Weights of a small transformer language model.
Size: 13 layers, 4 heads of 128 (1 for keys and values), vocabulary 4096, 13.4M parameters.
Architecture: LayerNorm before each block, rotary positions, no biases in attention or MLP, untied embeddings.
Training: a variant of SOAP for these matrices, 493M tokens, 7525 steps.
Each number is 128 + 24 x the weight over its row's rms, rounded and kept within 0 to 255. Layers, rows and columns count from 0. The size above them is the row's rms in percent of the matrix's.

# layer 6 MLP down (transposed), 704x256, rms 0.187, rows 32-49, columns 128-255
size [ 98  99 101  96 106 100  99 103 100  97 100  99  98  98  99 100  98 103]
[[138 137 136 142 133 149  99 119 146 163 135 162 148  87  81 143 140 158  91 153 136  66 165  96 121 127  94 146 119  96 143 127 100 131 163 123 158 129  92  93 149 178 136  99 184 139 113 110 129  89 108  82 161 136  97 137 140 147 152 133 132 141 142  94 157 141 118 100 115 117 112  89 131 136 127 130 141 101 160 154 117  78 100 135 103  96 129 148 155 124 133 164 160 182 113 120 127 133 124 157 146 115 115 122 133 157 101  96  91 141 144 133 121 138 117 147 154 157 150 156 161 132 153  96 158 102 139 123]
 [117 119 164 174 162 143 124  81  86 114  61 140 108 125 147 126 160 136 118 106 128 126 107 145 131 160  90 171 118 141 128 106 121 117 133 154 110 126 125 147 145 104 164 157 166 137 142 140 115 163 114  72 123 151 165 116 113 120 156  97 105  57 108 142  88 128 128 109 130 138 122 117 131 120 110 129 104 119 107 141 182 141 149 159 135 100 139 141 157 103 142 119  93 112  73 141 109 125 144  99 108 162  81 111 110 129 164 100 134 112 117 130 103 141 117 113 120 113 115 111 132 145 119 169  99 140 133 120]
 [154 173 116 138 118 134 189 134 130 154 144  97 113 135 116 160 144 103 108 140 105 164 149 108 109 120 138 145 173 128 136 134 120 114 117 117 154 133 144 164 124 114 103 134 155 111 108 126 100 126 101 144 161 162 100 123 122 148 133 115 167 153 107 160 106 133 124 133 104 172 144 127 112  85 148  86  95 130 112 127 116 177 131  82 153 136  86 109 127 103 121 123  94  89 128 143 129 147  84  75 146 114 131 103 151 138 142 105 114 123 160 125  91  81 127 134 136 146 133  92  95 101 136 103 146 156 131 103]
 [135  73 160 126 111 151 176 139 163 122 148 124 129 115 115 130  79 117 133 113 148  85 102 110 170 113  83 122 135 136 107 154 135 124 126 174 118 108 119 101 154 143 122 122 102 160 164 124 133  53 152 110 131 105 147 128 115 121 165  72 168 127 128 150 131  63 134 111 114 102 123 141 159 127 129  98 153 104 117 173 121 125 128 134 128 135 126 110 134 141 143 156 131 121 124 136 181 116 107 123 143 128 119 124 142  84 121 101 138 130  95 163 145 136 139  93 147 118 117 170 149 145 123 160 146 148 170 110]
 [ 87 103 119 118 134 153 137  97 113 109 140  97 126  86 104 144  82 112 156 128 128 101  78 128 122 137 143 119 140 140  93 100 133  87 114  88 108 116 124 152 168  83  96 107 157 121  69 135 147 142 154 137 115 152 104 111 167  99 127 151 146 130 145 137 139 114 123 118 151 174 101 121 111 144 121 136 116 115 135 103 110 119 115 137 129 118 133 125 126 156 144 119 124  88 102 111 137  91 122 126 109 161 157 167 126 154 139 148 114 133 111 133 121 157 103 144 146 189 130 155 194 134 122 127  93 164 110  98]
 [162  67 144 136 161 102 128 110  90 137 128 132 134 123 103 103 102 125 117 136 128 153 160 102 133 145 126 153 146 133  84 119 105 117 161 110 111 107  34  93 153 119 123 130 163 186 115 110 149 133  87  92 172 163 128 114  99 164  88 133 171 147 123 137 122 144 132 141  98 158 149 112 130 120 209  89 137 134 163 142  93 163 126 174 134 154 131 146 115  94 147 109 133 115 132 156 115 156 145 144 133  83 129 139 118 105 146 123 133 133 123 124 141 121 140 112 147 119 135 138 126 129 110 142 133 156 161 137]
 [108 106 129 104 122 114 131 115 119 137 104 146 133 163 135 164 113 125 120  89 142 125 143 143 104 125 114 145 164 122 134 120 141 136 140 124 133 145 118 138 104 109 143 116 178 104  91 148 173 116  83  98 158 130 124 114 165 169 151 129 128 106  93 146 142 122 121 102 100 178 134 186 134 143 147 104 134 138 116 134  97 127 186 145 131 108 107 140 127 161 128  98 108 119 131 110 143 156 141 108 133 133 131 128 172 122 181 119  99 115 135 132 153 167 131 144  73 149 101 110 114 116 130 105 167 122 138 114]
 [133 123 137 104 120 142  96  82 107 155 123  76 119 106 164 153 150 114  90 132 101 110 170  99 136 141 145 151 137  72 164 116 122 144 100  99 148  91 116 129 105 100 144 116 127 140 112  88 147 102 126 119 118 184 151  74 146 103 139 118 149 111 131 143 108 156 128 124 120 175 112 145 102 187 151 137 122 107 125 114 128 135 133 137 117 107 156 126 147 123 195 156 155 142 125 153 139 100 126 147 130 112 122 149 143  55 125 150 114 147 120 134 102 113 156 123 128 130 133 118 113 126 114 108 141 164 131 110]
 [104 101 115 132  81 109 126 183 146 169 125 100 101 121 134 114  98 119 107 148 152 115 138 122 102 129 156 129  93 113 142  88 112 128 154 130 123 181  92 107 164 108 141 162 112 125 137  97 143 128 135 114  94 180 140 119 116 106 121  87 141 128 152  86 168 157 150 162 120 159 132 104 122 159  90 154 156 132 109  89  96 136 141 123  61 188 131 109 140  70 157 151 131  89 111 148 118 109  81 119 117  94 136 112 167 146 101 143 163 123 114 102 128 119 159 150 120 119 131 116 131 149 141 119 127 125 133 116]
 [161 117  81 156 130 147 139 149 129 118 109 163 123 193 146 157  94 100 111 126 140 109 135 104 120 161 137 144  96 129  99  79 127 149 153 104  98 141 131 134 136 106 117 122 131 176 149 119 120  99 137 149 151 127 171 102 163 114 112 127 113 100 123  95 158 129 157 109 149 119 123 147 124 124 160 130 121  95 163 144  98 150  89  97 125 104  83 145 120 144 139  91 171 135 151 113 118  79 122 106 127  96 129  86 150 115 114  80 147 125 124 137 157 154 136 129 143 133 125 103 119 154  94 134 128 112 147 175]
 [162  68 174  87 161 120 169  93 142  85 111 169 114 112 123 114 125 141 132 133 124 140 159 109 142  96 161 118  77 145 147 106 148 132 134  65 144 108 112 114 176 110 123 122 172 122  94 128 144 152 124 143 124 132  99 118 149 139 106 111  96 127 145 176 121 132 126 145 132 118 136  92 156 152 125  95 132 128 170 125 142 122  97 113 150 135 128 137 122 154 114 152  98 168 107  91 161 137 137 142 156 127 127 180 181 127  73  91 144 138 122  79 118 112 188 117 121 133 111 127 137 109 133  91  87 112 125 139]
 [139 142 117 149 150  90 159 112 144 156 120 129 158 161 119 111 124 113 123 162  88 104 136 124 154 172 110 110 113 126 114 171  88 131 152 135 144 117 153 141 101 165  94 133 146 118  73 130 103 138 108 144 126 144  92 137 144 157 131 123 102 133 156 146 128 125 109 176 134 102  97 141  88 126 169 170 117 182 137  98 138 125 119 132 143  92 171 171  88 102 147 156 138 122 118 141 135 100 164 132 112 127  63 142 100  94 111 134 133 113 132 143  86  99 152 128 119 119 164 135 184  97 114 153 167 116  93 160]
 [ 79 144 145 151 158 107 169 144 147 117 141  98 127 157 105 143 110 158 117 151 132 141 120 116  88 158 103 144 137 132  84 135 138 135 140 139 125 169 136 130 145 144 138 156 109 120 118 119 130 116 158 109 126 166  95 180 154 138 134 136 148 112 158 150 166 103 135 113 151 147 138 133 133 147 179 143  92 134 109  61 139 127 136 137  99 128 117 102 138  64 175 130 134 144 132 146  87 143 123 190 147 121 141 158 128 153 101 134 141 100  90 160 132 116 108 145 135 189 145 118 170 113 127 126 126 161 141  93]
 [ 97 138 139  93  99  97 130 142 118 123  99 123 156 101 125 159  98 121 150 155 120  63  77 111 110 143 129 114 121 141  95 144 168  80 158 110 124  94  86 114  99  99 151 132 129 120 151 145 128 139 118 119 153 121 162 103 125 145 131 165 154 137 156 136 153 103  94 107 119 119 158 121 137  93  99 112 137 155 110 122 135 136 156 136 160  76 123 174 138 118 124 102 152 134  97 137 121 134  74 143 110 164 130 102 112 147 172  84 108 137 130 123 150  94 140  93 117 139 111 126 133 176 158 117  99  59 138 117]
 [ 87  96 115 129 143 137  83 154 120 127 102 133 136 126 144 141 125 106 163 113 104  98 171 146 148 131 148 157 131 104 139 115 142 134 142 117 117 132 106 164 112 105  85 143 151 184 145 118 128 126 121 134 118 172 134 140 136  86 144 147 122  98 125 139 125  96 148 159 143 129 141 115 149  69 104  99 105 139  92 127 103  90 106 119 146 119 113 146 136 113 131 160 100 150  77 164 158 134 107 159 132 131 105 112 114 126 124 107 129 120 117 142 161 168 127 140 136 140 112 152 132 103  97 141 170 140 160 144]
 [137 115 111 121 109 149 128 146  95 135 131 149 141 106 136 111 146 134 138  72 140  88 131 131 112 157 146 135 110 151 124 104 120 180 101 145 138 153 151 158 114 121 136 147 140 130 159 131 120 117 155 130 112 123 160 119 158 117 147 132 133  95 151 157 136 142 127 113 157 147 112 143 102 133 116  94 141 178 102 104 111 116 115 140 152 144 106 111 143 154 139 126 100 127 166 127 145 109 123 136 148  96 146 129 129 163 138 136 114 168 107 119 151 146 105 157 119 144 113 149 125  70 165  85 138 117 125 135]
 [145  91 105 143 148 107  79 129 146 129 110 147 149 159  92 164 137 108 146 113 121 117 148 113 125 133 174 114 127 116 131 148 109 157 131 154 121 125 100 109 145 106 143 123 152 143  96 141 125 135 133 154 132 110 130 135 107 103 148 105 124 149 133  99 147 152 136 103 128 155 104 129 129 100 157 143 154 121 128 129 155 158 130 131 158 118 135 144 158 106 156 143 102 122  73 126 110 132 131 128 134 139 161 149 138 122 100 117 126 104 145 128 133 122 154 140  93 133 113 133 144 143 111 155 122  89 118 144]
 [118 148 140 130 140 107 129  81 134 136 134 144 117 139 123 130 141  67 125 129 117 159 126 166 119 116 152 166 112 127  59 156 132 126 127 107 117 133 139 109 168 101 125 163 126  99 162 120 118 113 127 123 128 115  94 144 141 112  88 131 100 166 152 150 178 118 108 105 140 134  94 141  94 165 157  99 113 112 107 114 135 141  95 122 155 158 149 148 101 162 154 107 104 152 157 129  80  78 136  82 115  95 146 113 114 148 137 130 105 187 136 157 142 109  88 120 159 155 134 112 169 124 126 160  71 145 148 114]]
# layer 6 MLP gate, 704x256, rms 0.196, rows 33-50, columns 128-255
size [ 97  99  94 106  97 100 104 106  94  97 103  95  94  97  98  93 104  96]
[[147 147 125 143 150 135  71 121 111 130 137 123  93 145 174 158 133 148 122 145 100 115 116 105 143  68 105  78 125 162 157 173  96 143 117 149  83 130 145 121 122 136 121 126 118 119 120  91 117  97 139 104 101 116  84  96 116 135 165 119 157  76 119  86 165 123 152 120  77 159 119 130 123 134 122  93  72 132  78 111 147  92 112 121 112 112 124 136 163 129 146  96 143 152 108 151 146  59 115 165 134 136 148 144 145 124  71 127 137 118 117 102 115 200  69 104 134 124 121 106 141 107 118 147 122 139 161 151]
 [115 150 132 122 117 141 122 119 146 106 151 109 135 149 103 169 129 176 170 103 122 154 115  93 156 132 114 103 127 157 137 148  79 186 133 119 112 110 124 117 106 120 121  93 139 150 126  98 156 114 170 114 156  84 145 112  98 149 134  94 161 140 121 112 107 167  87 169 123 111 146 154 136 169 104 134 149 164  99 122 121 139 162 139  93 127 120 145 122 156 120 158  94 113 180 138  95 128 176 104 174 140 140 147 107  89 125 147  93 132 119 122 106 143 138 156 142 158 131 132 153 157  99 125 131 144 173 103]
 [118 103 168  77 109 171  66 105 145 145  93 111 166 130 135 127 119 106 149 118 129 101  99 117 135 152 113  97 135 116 135  85 173 126  73 162 127 138 152  96 143 132 126 103  87 159 138 157 144 104 142 126 147 129  94 103 137 104  96 151 166 114 116 133 140 137 144 101 170  98 103  88 143 166 159 122 182 138 131 140 112 149 121 129 140 131  92 131 131 141 157 115 166  71  97  98 139 146 150 144 151 105  94 152  96 137 122 161 155 114 137 181 139 172 132 111 169 153 115 117 121 123 129 139 162 121 165  98]
 [128 122 137 143 132 120  82 162 139 115 117 121  80 136 140 129 128 124 173 133 100 133 129 170 108  92 133 115 147 126 106 130  99  83 140 118  89 135 113 147 135  94 130 123 164 114  97 129 154 129 134 109 112 127 148 122 147 119 128 160 148 123 127 116 164 150 126 144 141 160 167 164 137 123 110 134  92 129 169 152 151 115  92 168 149 115 136 138 146  85 131  94 142 143 115 130 124  91 118 178 151 139 136 112 146 142  77  88 145 133 116 130 133 181 131 136 150 167  95 148 154 139 128 111  79 138 120 120]
 [163 156 112  92 169 114 145 144 159 136 113 158 169 136 141 132 111 131 126  85 129 144 123 121  88 100 126  95 160 136 127 145 109  97 162  88  96 119 119 144 131 134 125  89 128 160  87 171 134 125 146 121 123  63 140 114 134 131 138 136 134 137 102 113 144 157 144 107 150 174 174 149 137 114 110 112 112 153  99 112  81 147 116 164 113 128 144 124 157 134 103 138 136  90 131 111 143 129  99 150 146 132 126 117 146 167 122 133 144 167 141 145  86 120 150 166 129 133  94  92 169 148 116  95 110 138 102 134]
 [146 133 112 122 160 144 126 128 150 123 145 114 121 104 151  82 130 111 134  97 170 132 151 154 145 191 168 113 101 105 147 129 129  93  79 125  93 134 140 122 141 111 135 134 158  92 109 135 142 148 172  87 125 106 139 142 116 148 131 136 194 171 127 140 150 105 141 125  72 131 147 107 128 141 120 158 144  96 125 108 105 131  73 112 104 130 111 136  95 105  98 134  95 112 128  64 137 125 124 140 144 126 124 122 125 138 131 135 135 115 112 155 158 144 148 153 145 140 103  95  66 145  83 119 134 138 140 139]
 [158 152 216 135 128 147  94 129 140 134  98 128  92 133 135 115 134 158 187  98 182 105 107 129 122 162 126 115 124 128 118 124 121 156 172 141 119 134 131 160  87 115 122  87 147 108 112 179 141 136 124 125  88 115 123 151 165  98 116 145 140 148 134 124 131 144 185 119 102 128 145 162 128 176 119 137 131 120 136 133 143 159 138 132 112  99 134 131 168 111 168 111 128 119 137  98 111 131 112 132 132 110 111 155 126 142 123 136 114 178 141 134 144 130  64 160 125 167  80 115 107 113 126 131 152 110 130 174]
 [127  87 121 148 156 132 102 109 155 151 144 134 127 108 105 163 125 142 117 102 136 162 140  93 121  66  79 114 122 108 146 116 118 169 124 121 137  88 178 111 104 136 103 135 134 150 129 117 155 162 108 129 136 152 152  77 114 114 114 131 131 114  84 125 128 120 162  95 121 115 140 120 185 164  99 130  89 119 103 143 149 121 139 105 156 103 128 131  74 164 102 165 108  97 140 129 125 127 148 107 134 114 117 109 138 145 128 147 107 161 113 110 123 143 136 149 131 111 110 144 131 124 129 132 133  85 104 114]
 [140  80  89 127 135 163 151 160 123 137 110 132 154 198 126 150 128 147 130 108 181 104 116 128 162 149 118 140 140 166 133  99 138 185 158 117 178 150 135 152  93 124 155 132 120 120 114  90 122 116 159 138 126 128 129  64 130 125  76 101 120 102 142  93 124 152 185 129 117 141 119 179 135 149 162 131 122 136 144 148  82 166  90 109 158 130 127 156 120 132 175 154 131 154  91 106 121 142 168 140 140 100 144 150 159 152 139  72 141  95  67 149 147 132 166 178 118 136 110  94 114 164  91 107  97 111 147 114]
 [120 121 122 129 128 135 145 104  91  97 126 184  80 142 172 142 141 128 152 135  51 116 162 123 102 136  87 137 137 141 155 174 125 104  95 152 161 125 104 109 103 150 127 145  99  89 125 131 125 105  85 139 155 143 116 141 110 151 159 138 134 124 136 104 113  68  85 121 100 123  91  95  88 127 111 150 128 123 117 122 110 134 106 152 136 121 133 139 108 111  91 149  97 130 124  98 114 112  80 160 133 138 140 114  92 197 127  91 155 111 153 152 129 118 133  69 107 122  99 132 122 115 149 154  93 107 157 126]
 [192  89 136 107 107 167 115 165 141 148 136  87 107 148 137 118  84 142 157  88 144 132  71 106 103 103 142 120 139 116 111 115 113 143 122 103 106 146 105 107 121 130 154 145 110 107 150 157 121 128 133 134 149 117 142 114 135  99 139 127 136 119 127 134  70 124  81 122 107 121 145 120 192 146 109 117 117 127 148 114 140 132  95 112 150 114 123 116 134 124 147 138 124 114 126 139 149 140 133 141 116 124 127 115 118  80 134 117 141 147  95 141 133 105 107 143 115 141 141 146 131 172 189 102 109  93 164  89]
 [100 115 144 133 184 132 140 139 136 134 101 174 100 173 155 101 171 111 128 106 112 149 127 122  84 152 131 134 116 121 143 139 113 159 147 127 126 128 129 158 126 129 134 100 101 131 141 131 131 145 156 165 121  77 105 152 125 141 106 127  92 105 126 124 105 111 111 129 132 132  96  84 102 169 144 110 149 114 110 115 104 107 122 136 131  87 109 144  91  92 136 120 178 132 123 148 115 158 125 133 140 135 179 141 107 169  97 100 116 158 114 162 115  93 165 147  60 208 134 111 112 132 156 136 137 106 146  99]
 [132 144 133 119 101 131 142  84 155 158 125 118 147 131 119 137 145  96 157 132 129 184  65 126 117 150 144 141 144 166 139 132 139 105 144  93  98 145 170 141 137 135 148 129 139 132 114 123 139 130 153 164 173 133 185 116 150 105 106 141 126 167 109  94 103 104 165 136 117 130 139 119  80 162 117 145 110 108 127 132 153 123 159 111 108  51 118 110 126 125 122  86 118 154 138 106 113 139 129 112 134 124 114 166 105 120 147  82 138 108 118  98 177 148 115 163 142 146 117 110  83 119 165 126 124 173 127 150]
 [117 163 130 121  98 135 154 132 104 149 141 181 114 127 131 156 177 118 135 128 155  97 137  92 116 131 108 142  88  83 153 125  92 115 137 147  95 132  99 110 125 151 179 113 193 126 113 104 143  70 141 163 149 106 141 104 166 160 141 100 149 112 157 113 103 158 129  68 129 148 100 103 143 136 123 142 156 120 135  96 145 109  99 152 130 108 163  79 124 129 105 110 134 121 123 126  89 142 146 119 172 130 135 108 100 107 144 135 123 128 110 129 118 123 148  99 124 128 165 105 140 121 117 121  88 110 136 115]
 [143 101 149 158 131 158 136 174 127 166 140 111 134 162  98 140 148 120 161 116 116 161 163 148 137 178 126 124 138 114 132 155 132 119 134 135 161 108 151 116 160 126 117 147 128 147 109 122 160 163 126 136 149  86 122 171 139 151  98 100 135 135 121 137 173 124 140  60 151 130 152 141 150  98 181 137 110 149 139 186 139 115 142 149 137  91 138 123 121 110 121 178 156 107  79  85 111 114 108 136 133 129 124 100 111 134 154 142  95 156  78 131 151 133 121 117 142 126 137 125 145 143 131 136 123 142  97  92]
 [ 90 108 159 141 125  85 126 132 112 117  96 126 148 163  79  93 145 145  90 117 150 136 104 173  82  92 172  80  92 122 113 161 118 112 148 108 144 141 135 156 154 133 138 140 138 111 128 118  87 171 148 134 175 127 103 143  85 104 134 143 108 152 139 136  86 181 144 121 109 109 162 151 108 122 132 160 123 133  87 119 168 155 127 124 125 131 133 103  92 121 103 110 122 138 151 120 128 112 108 130 104 136 163 101 105 141 154 115 100 134 121 119 151 118 142 101 117 125 116 120 141 123 146 167 115 121 136 133]
 [132 159 122 136 150  96 163  79 121 162 110 169 130 117 106 118 123  92 125 110 145 135 173 104 101 151 166 105 109 111 107 164 141 119  67 107 109 103 134 148 165 149 142 100 134 173 102 134 155 115 160 156 124 125 128 113  98 136 118 102 119  97 128  99 126 126 117 172 191  77 150 144 151 138 146 112 146 116 104 140 128 146 113 123 135  89  94 134 113 136 138 100 159 146 141 113 119 162 123 128 102 116 110 135 143 129 112 110  59 112 141 160 100  92 121 138  95 174 116 148 120 122 120 122  90 159 136 167]
 [119 147 116 155 129  92  85  94  99 165 122 133 111 143 142 128 128 117 156 127  94 131 156  96 128 133 146 108 125 154 118 129 110 163  86 110  97 108 161 100 137 135  97 136 100 106 144 138 149 128 171 187 172 119 133 110  74 115  87 143 157  99 137 131 114 107 145 165 125 146 145 123 137 134 117  95 117 134 161 142  75 104 121 125 126 100 139 120 110 163 153 104 132 156 128 165 130 141 106  89  96 122 105 150 105 154 120 202 120 170 130 130 149 106 141 102 100  98 124 154 144  95 152 145 157 132 130 137]]
# layer 6 MLP up, 704x256, rms 0.198, rows 33-50, columns 128-255
size [ 95 101  96 104  98 104 107  98 104  93  96  98  92  95  99  93 103  99]
[[166 125 143 138 144 137 136  94 127 117 148 149 126 187 140 134 161 123 139 108 148 134 107 167 120  82 124 146 113 160 134 174 121 111 110 156 153 137 122 152 138 172 107 116 145  92 151 142 112 135 115  71  97 109 131 119 111 147 161 100 119 106 127 158 177 106 135 137 115 151 115 125 103 138 110 106 140 172  76 137 130 105  88 155  55 141 135 143 141  86 139 164 156 151 116 143 124  96 104 130 141 140 150 156 117 118 113 100 162 141  65 144 121 112 159 127 100 107 118 125  92  96  94 158 126 134 133 158]
 [107  99 102 148 130 127  83 129 131  92 133  97  97 138 125  91 134 111 121 147  85 135 182 141 108 120 108 165 165 127 115 120 155 108 122 132 120 101  98 172 139 106 112 150  56  99 147 128 119 128 115 127 118 162 112 155 155 122 146 126 105 138 126 103 135  93 106 140 110 127 128 127  87 121 134 128 142 135 123 111 109 104 109 123 171 119 105 107 157 110 151 147 146 123 102 105 135 135 116 162 126 100 118 130 139  76 142  82 154 105 128 126 114  91 109 123 151 105 134 110 139 133 117  99  99  82 144  81]
 [ 79 131 108 183 131 108 149 108 142 129  99 167 141 118 169 137  67 132 129 109  74 108 161 134 113 128 112  90  90  83 164 101 103  87 120 111 142 116 119 128 120 112 101 125 138 154 136 155 112 121 115 110 123 154 146 101 170 153 129 141  97 154 154 121  92 128 117 125 106 136 145 162 123  95 122 135  99 179 109 128 138 127 118 122 123 123 170 143 117 137 170 168 111 152 144 134 109 122 128 136 132 169 120  88 130 163 124 166 119  83 130 120 131 114 122 134 102 100 131 160 103 109 142 139 136 144 137 135]
 [117 138  80 109 171 115 111 181  92 135 106  96 133 119 119 144 133 161 146 135  82 135 169 145  91 124 117 122 125 119 129 154 133 127 112 131 122 141 133 161 131 118 124  99 145 106 135 132 114 166 132 110 125 129 104 135 208 175 127 147 148 112 147 145 134 106 166 176  93 202 131 113 138 104 111  98 110 148 143 109 126 127  75 160 150 136 113 163 116 168 133 129 154 135  95 155 111 111 133 145 120 176 145 120 105 120 161 187 160 158 133 122 109 140 146 136 128 140 145 132 125 137 110 106 110 141 135 129]
 [118 147 167  97 139 108 118 112 150 120 138 141 144 156 136  93 115 131  81 110 136 156 107 137 125 106 127 153 153 107 115 133 155  84 133  80 134 128 120 147 143 144 123 134 111 130 146 111 148 155 137 131 118 152 136 120 128 152 117  97 137 122 138 146 144 124 138 131  93 201 174 101  66 106 147 136 144 110 125 115 116 109 118 172 104 137 113  91 150  74 131 167 140 117 129 112 125 142 137 114 125 110 103 114 123 146 183  85 147 120 121 133 149 102 119  76 149  87 116 181 150 142 125 131 179 142 153 102]
 [110 133 175 131  99 135 119 151  99 143 112 133 144  94 137  85  99 124 144  92 147 122  90 173 109 156 109 115 121 130 111 170 129 145 154 155 108 143  61  93 117 116 156 115 152 130 133  73 133 144 147 127 143 129 132 141 120 139 169 137 147 186 108 154 116 125 171 148 139 136 118 118 153 139 173  99 149 147 195 128 145 106 159 143 108 105 142 149  88 118 135 107 137 146  98 136  85 139 116 117 143 140 119 166 112 132 120 136  89 157  94 128 166 140 166 131 100 125 112 123  96 122  97 171 118 134  90 140]
 [ 81 114 133 120 155 140 107 131 100  95 156 118 134 119 176 118  99 103  84 114 131 159 121 106 153 144 182  74 111 150 119 156 125 145  97 140 139 130 169  93 116 101 114 119 129  87 134 113 120 126 108 134 132 137  84 129 115 122 127 152 139  91  93 109  99 123 124 145 113 106 115 179 145 181 173 143 159 157 106 145 104 113 110 151 121 153 111 143 102 118 128  90 159 134 127 138 151 130 153 158 160 127 159 112 105 146 118 156 147 140 129 128 134  84 111  85 104 103 132 131 125 151 139 111 126  94 109 136]
 [140 120 118 120 142 121 104 159 132 166 156 160 149 128  96 120 155 126 149  95 165 113 136 104 142 163 123 154 129 165 143  99 116 128 113 138 104 103  99 158 121 142 140 127 135 115 169 100 117  85 117 114 122 222 145 100 136 102 201 166  92 129 147 144 152 170 168 146 108 101 175  99 127 136 113 137 138 136 131 110 140 124 155 122 161 148 112  97 128 162 146 143 129 125  97 123 100 137 134 146 128 100 143 128 104 159 167 122  91 179 139 112 153 130  94 113 129 120 124 130 168 106 121 102 135 154 112 127]
 [135 142 131 146 125 111 152 125 144 180 144 114 144  91  83 111 166 150  89 107 200 125 117 136 154 103 144  90 133 144 125 118 171 115 118 111 145 110  98 142 150 148 129 120 121 109 141 120 106 150 118  97 118 115  95 110  93 115 102 168 169  96 149 136 120 100 140 127  60 126 136 113 147 171  98 164 185 130 101 120 123 145 142 187 136 167 151 171 139 129 103 111  97 131  94 163 135 144 147 139 104 103 119 114 148 117 104 130  77  70 129 119 114 104 141 141 106 165 137 131 121  81 115 153 111  95 107  98]
 [141 130 154  63  95 109 129 122 165  79 107  78 141 135  85 119 140 122 107 176 131 136 138 141  73 130 110 108 155 150 145 155 160  97 103 156 142 136 136 128 139 151 147 114 109 126 126 103 124  97 145 152 116 130 146 151 127 124  83 129 132 119 132 147 137 113 137 106 130 133 186 120 148 151 131 140 124 125 168 109 160 141 109 116 120 104 126 131 113 161 126 158 144 112  95 139 133 141 130 195 149 140 118  79 102  76 159  93 152  78 123 138 127 139  98 120 111 148 117 147 101 128 112 142 119 154 100 138]
 [138 170 136 138 122 158 112 105 124 127 161 156 101 192 135  95  88 149 101 115 138 117 146 114 141 134 119  73 122 116 154 107 147 133 127  86 100 169 155  54 137 170 155  92 151 143 111 131 140 120 164  83 134 164 147 120 122 108 141 141 117 122 169  76 120  95 145 102 131 133 121 155 116 147 118 152  89 128 114 115 111 104 121 129 157 154 132 137 139  89 115 114 108 144 106 123 111  96 166 152 181 105  96  91 126 115 119 102 160 146 117 123 126 115 106 156 129 125 127 144  97 151 114  85 136 140 155 149]
 [133 126 151 164 148 118 123  91 125 100 114 161 116 172 168 136 129 131  79 121  81 128 155 132 116 202 109 118 128  96 109  97 131 137 110 186 156 101 100 122 189 111 117 149 139 150 162 105 114 146 146 172 130  88 107 145 153 145 137 147 105 128 140 163  93 100  76  57 135 179 134 126 151 180 112 125 130 151 100 100 104 167 162 124 156 121 142 118 112 135 133 136 134 159 109 164 105 115  99 152 117 115 158 136 103 170 119  80 122 134 129 135 148 156 169 159 115 155 128 124 137 153 143 147 100 116 127 126]
 [165 155  96 126 130  91 132 125 163 113 139 155 128 161 147 117 134  98 200 131 184 199 112 123 147 173 110 151 149 143 151 122  86 154  88 115 111  86 124 138 142 133 131 121 203 148 123 180  98 131 152 121 161 132  79 138 133 121 151 122 137 108 143  96 171 151 147 131 110 107 149 107 105 148 113 140 137 148 145 130 131 134 134 112 125 107 121 132 115 161  98 139 129 147 110 111 152 105 109 145 124 147 122 158 100 115 116 123 109 133 143 124 126  75  82 149 105 134 152 104 125  76 172  97 147 136  96 124]
 [ 98 104 135 137 130 104 148 136 143  78 103 128 131 105 133 154 150 122 140 156 118 149 152  97  86 170 135 153 134 125 205 100 186 104  73 161  90 193 132  96 136 149 113 164 132 155 131 125 130 133 116  99  96 142 146 141 140 109 125 139 125 113 141  84  97 121 123 118 124 162 119 138 136 161 114  96 136 119 185 118 185 120 145 104 150 117 118 155 124  97 114 136 131 143  85 147 138 150 158 116 123 106 144 127 176  96 125 133 189 100 151 104 146 137 175 155 167 132 109 144 120  83 110 107 122 148  90 119]
 [131 114 110 116 163 179  98 121 105 109  26 112 151 126 105 114 124 127 119 126 128 109 132 125  92 143 159 156 149 114 155 119 140 140 127 113 122 134 141 117 116 129 153 119 153 130 142 114  98  92  89 142 115 125 132 114 120 123 127 128 127 103 142 156 144 155 144 111 149 146 157 123 103  95 150 106 124 115 124 107 116 127 113 101 105 125 119 120 113 102 114 142  98 155 136  78 166 148 101 124 108  86  92 124 122 122  94 164 154 127 120 145 177 159 101 129 154 106 143 115 151 115 165 143 107 178 165 125]
 [108 100 113 140 136 108 170 130 179 105 114 103 128 136 129 154 125 125 153 134 141 119 136 156  98  46 142 123 137  90 128 120 102 167 143 116 110 146 131 140 120 114 135 102 160 114  97 148  60 111 139 146 138 122  91 131 104 135 151 104 118 108  86 148 119 153 153  95 104 131 143  99 136 139 119 117 117 109 107 152 170 162 135 127 149 131 123 124 118 142 144 140 167 149 169 173  96  96  96 105 119 139 117 100 125 191 125 116 106 117 162  83 137  82 165 120 112 125 131 128 113 106 106 120 147 147 157 159]
 [124 130 177 169 105 124 132  97 118 104 171 128 142 113 119 154 143 117 106 164 134 182 131 135 134 117 134 184 118 126 106 108 117 170  91 116 147 129 117 134 157 110 126 145 121 136 134 132 144 166 114 139 139 121 126 100 141 129 149 162 123 144 129 119 120 143 111 164 118  96 112 123  85 150 123 137  90 116 141 142  85 137 151 110 147 157  63 153  93 157 116 134 143 142  99 137 133 160 160 116 129 150  88 165 103 137 140  97 100 145 128 163  99  51  78  93 107 145 147 144  93 119 133 145  79 150  98 143]
 [114 120 131 134  94  97 113  92 145 123  95 136 138 138  87 122 168 128 114 135  93  74 155 117  80 104  92 115 116 144 106  96 120 146 117 199 156 120 119 127 156 197 132 142 124 104 123 153 121 130 122 145 136 133 128 115 114 135 162 180 111 137 124 157 129 206 102 125 112 152  76 105 107 114 131 122 126 142  99 122 136  97 133 147 142 128 140 126 109 122 164 127 166 103 158  96 151  97 144  96 106 130  95 119 120 197 134 106 120 123 176 125 152 138 130 145 119 110 118 123 130 154 199 119 147 150 132  91]]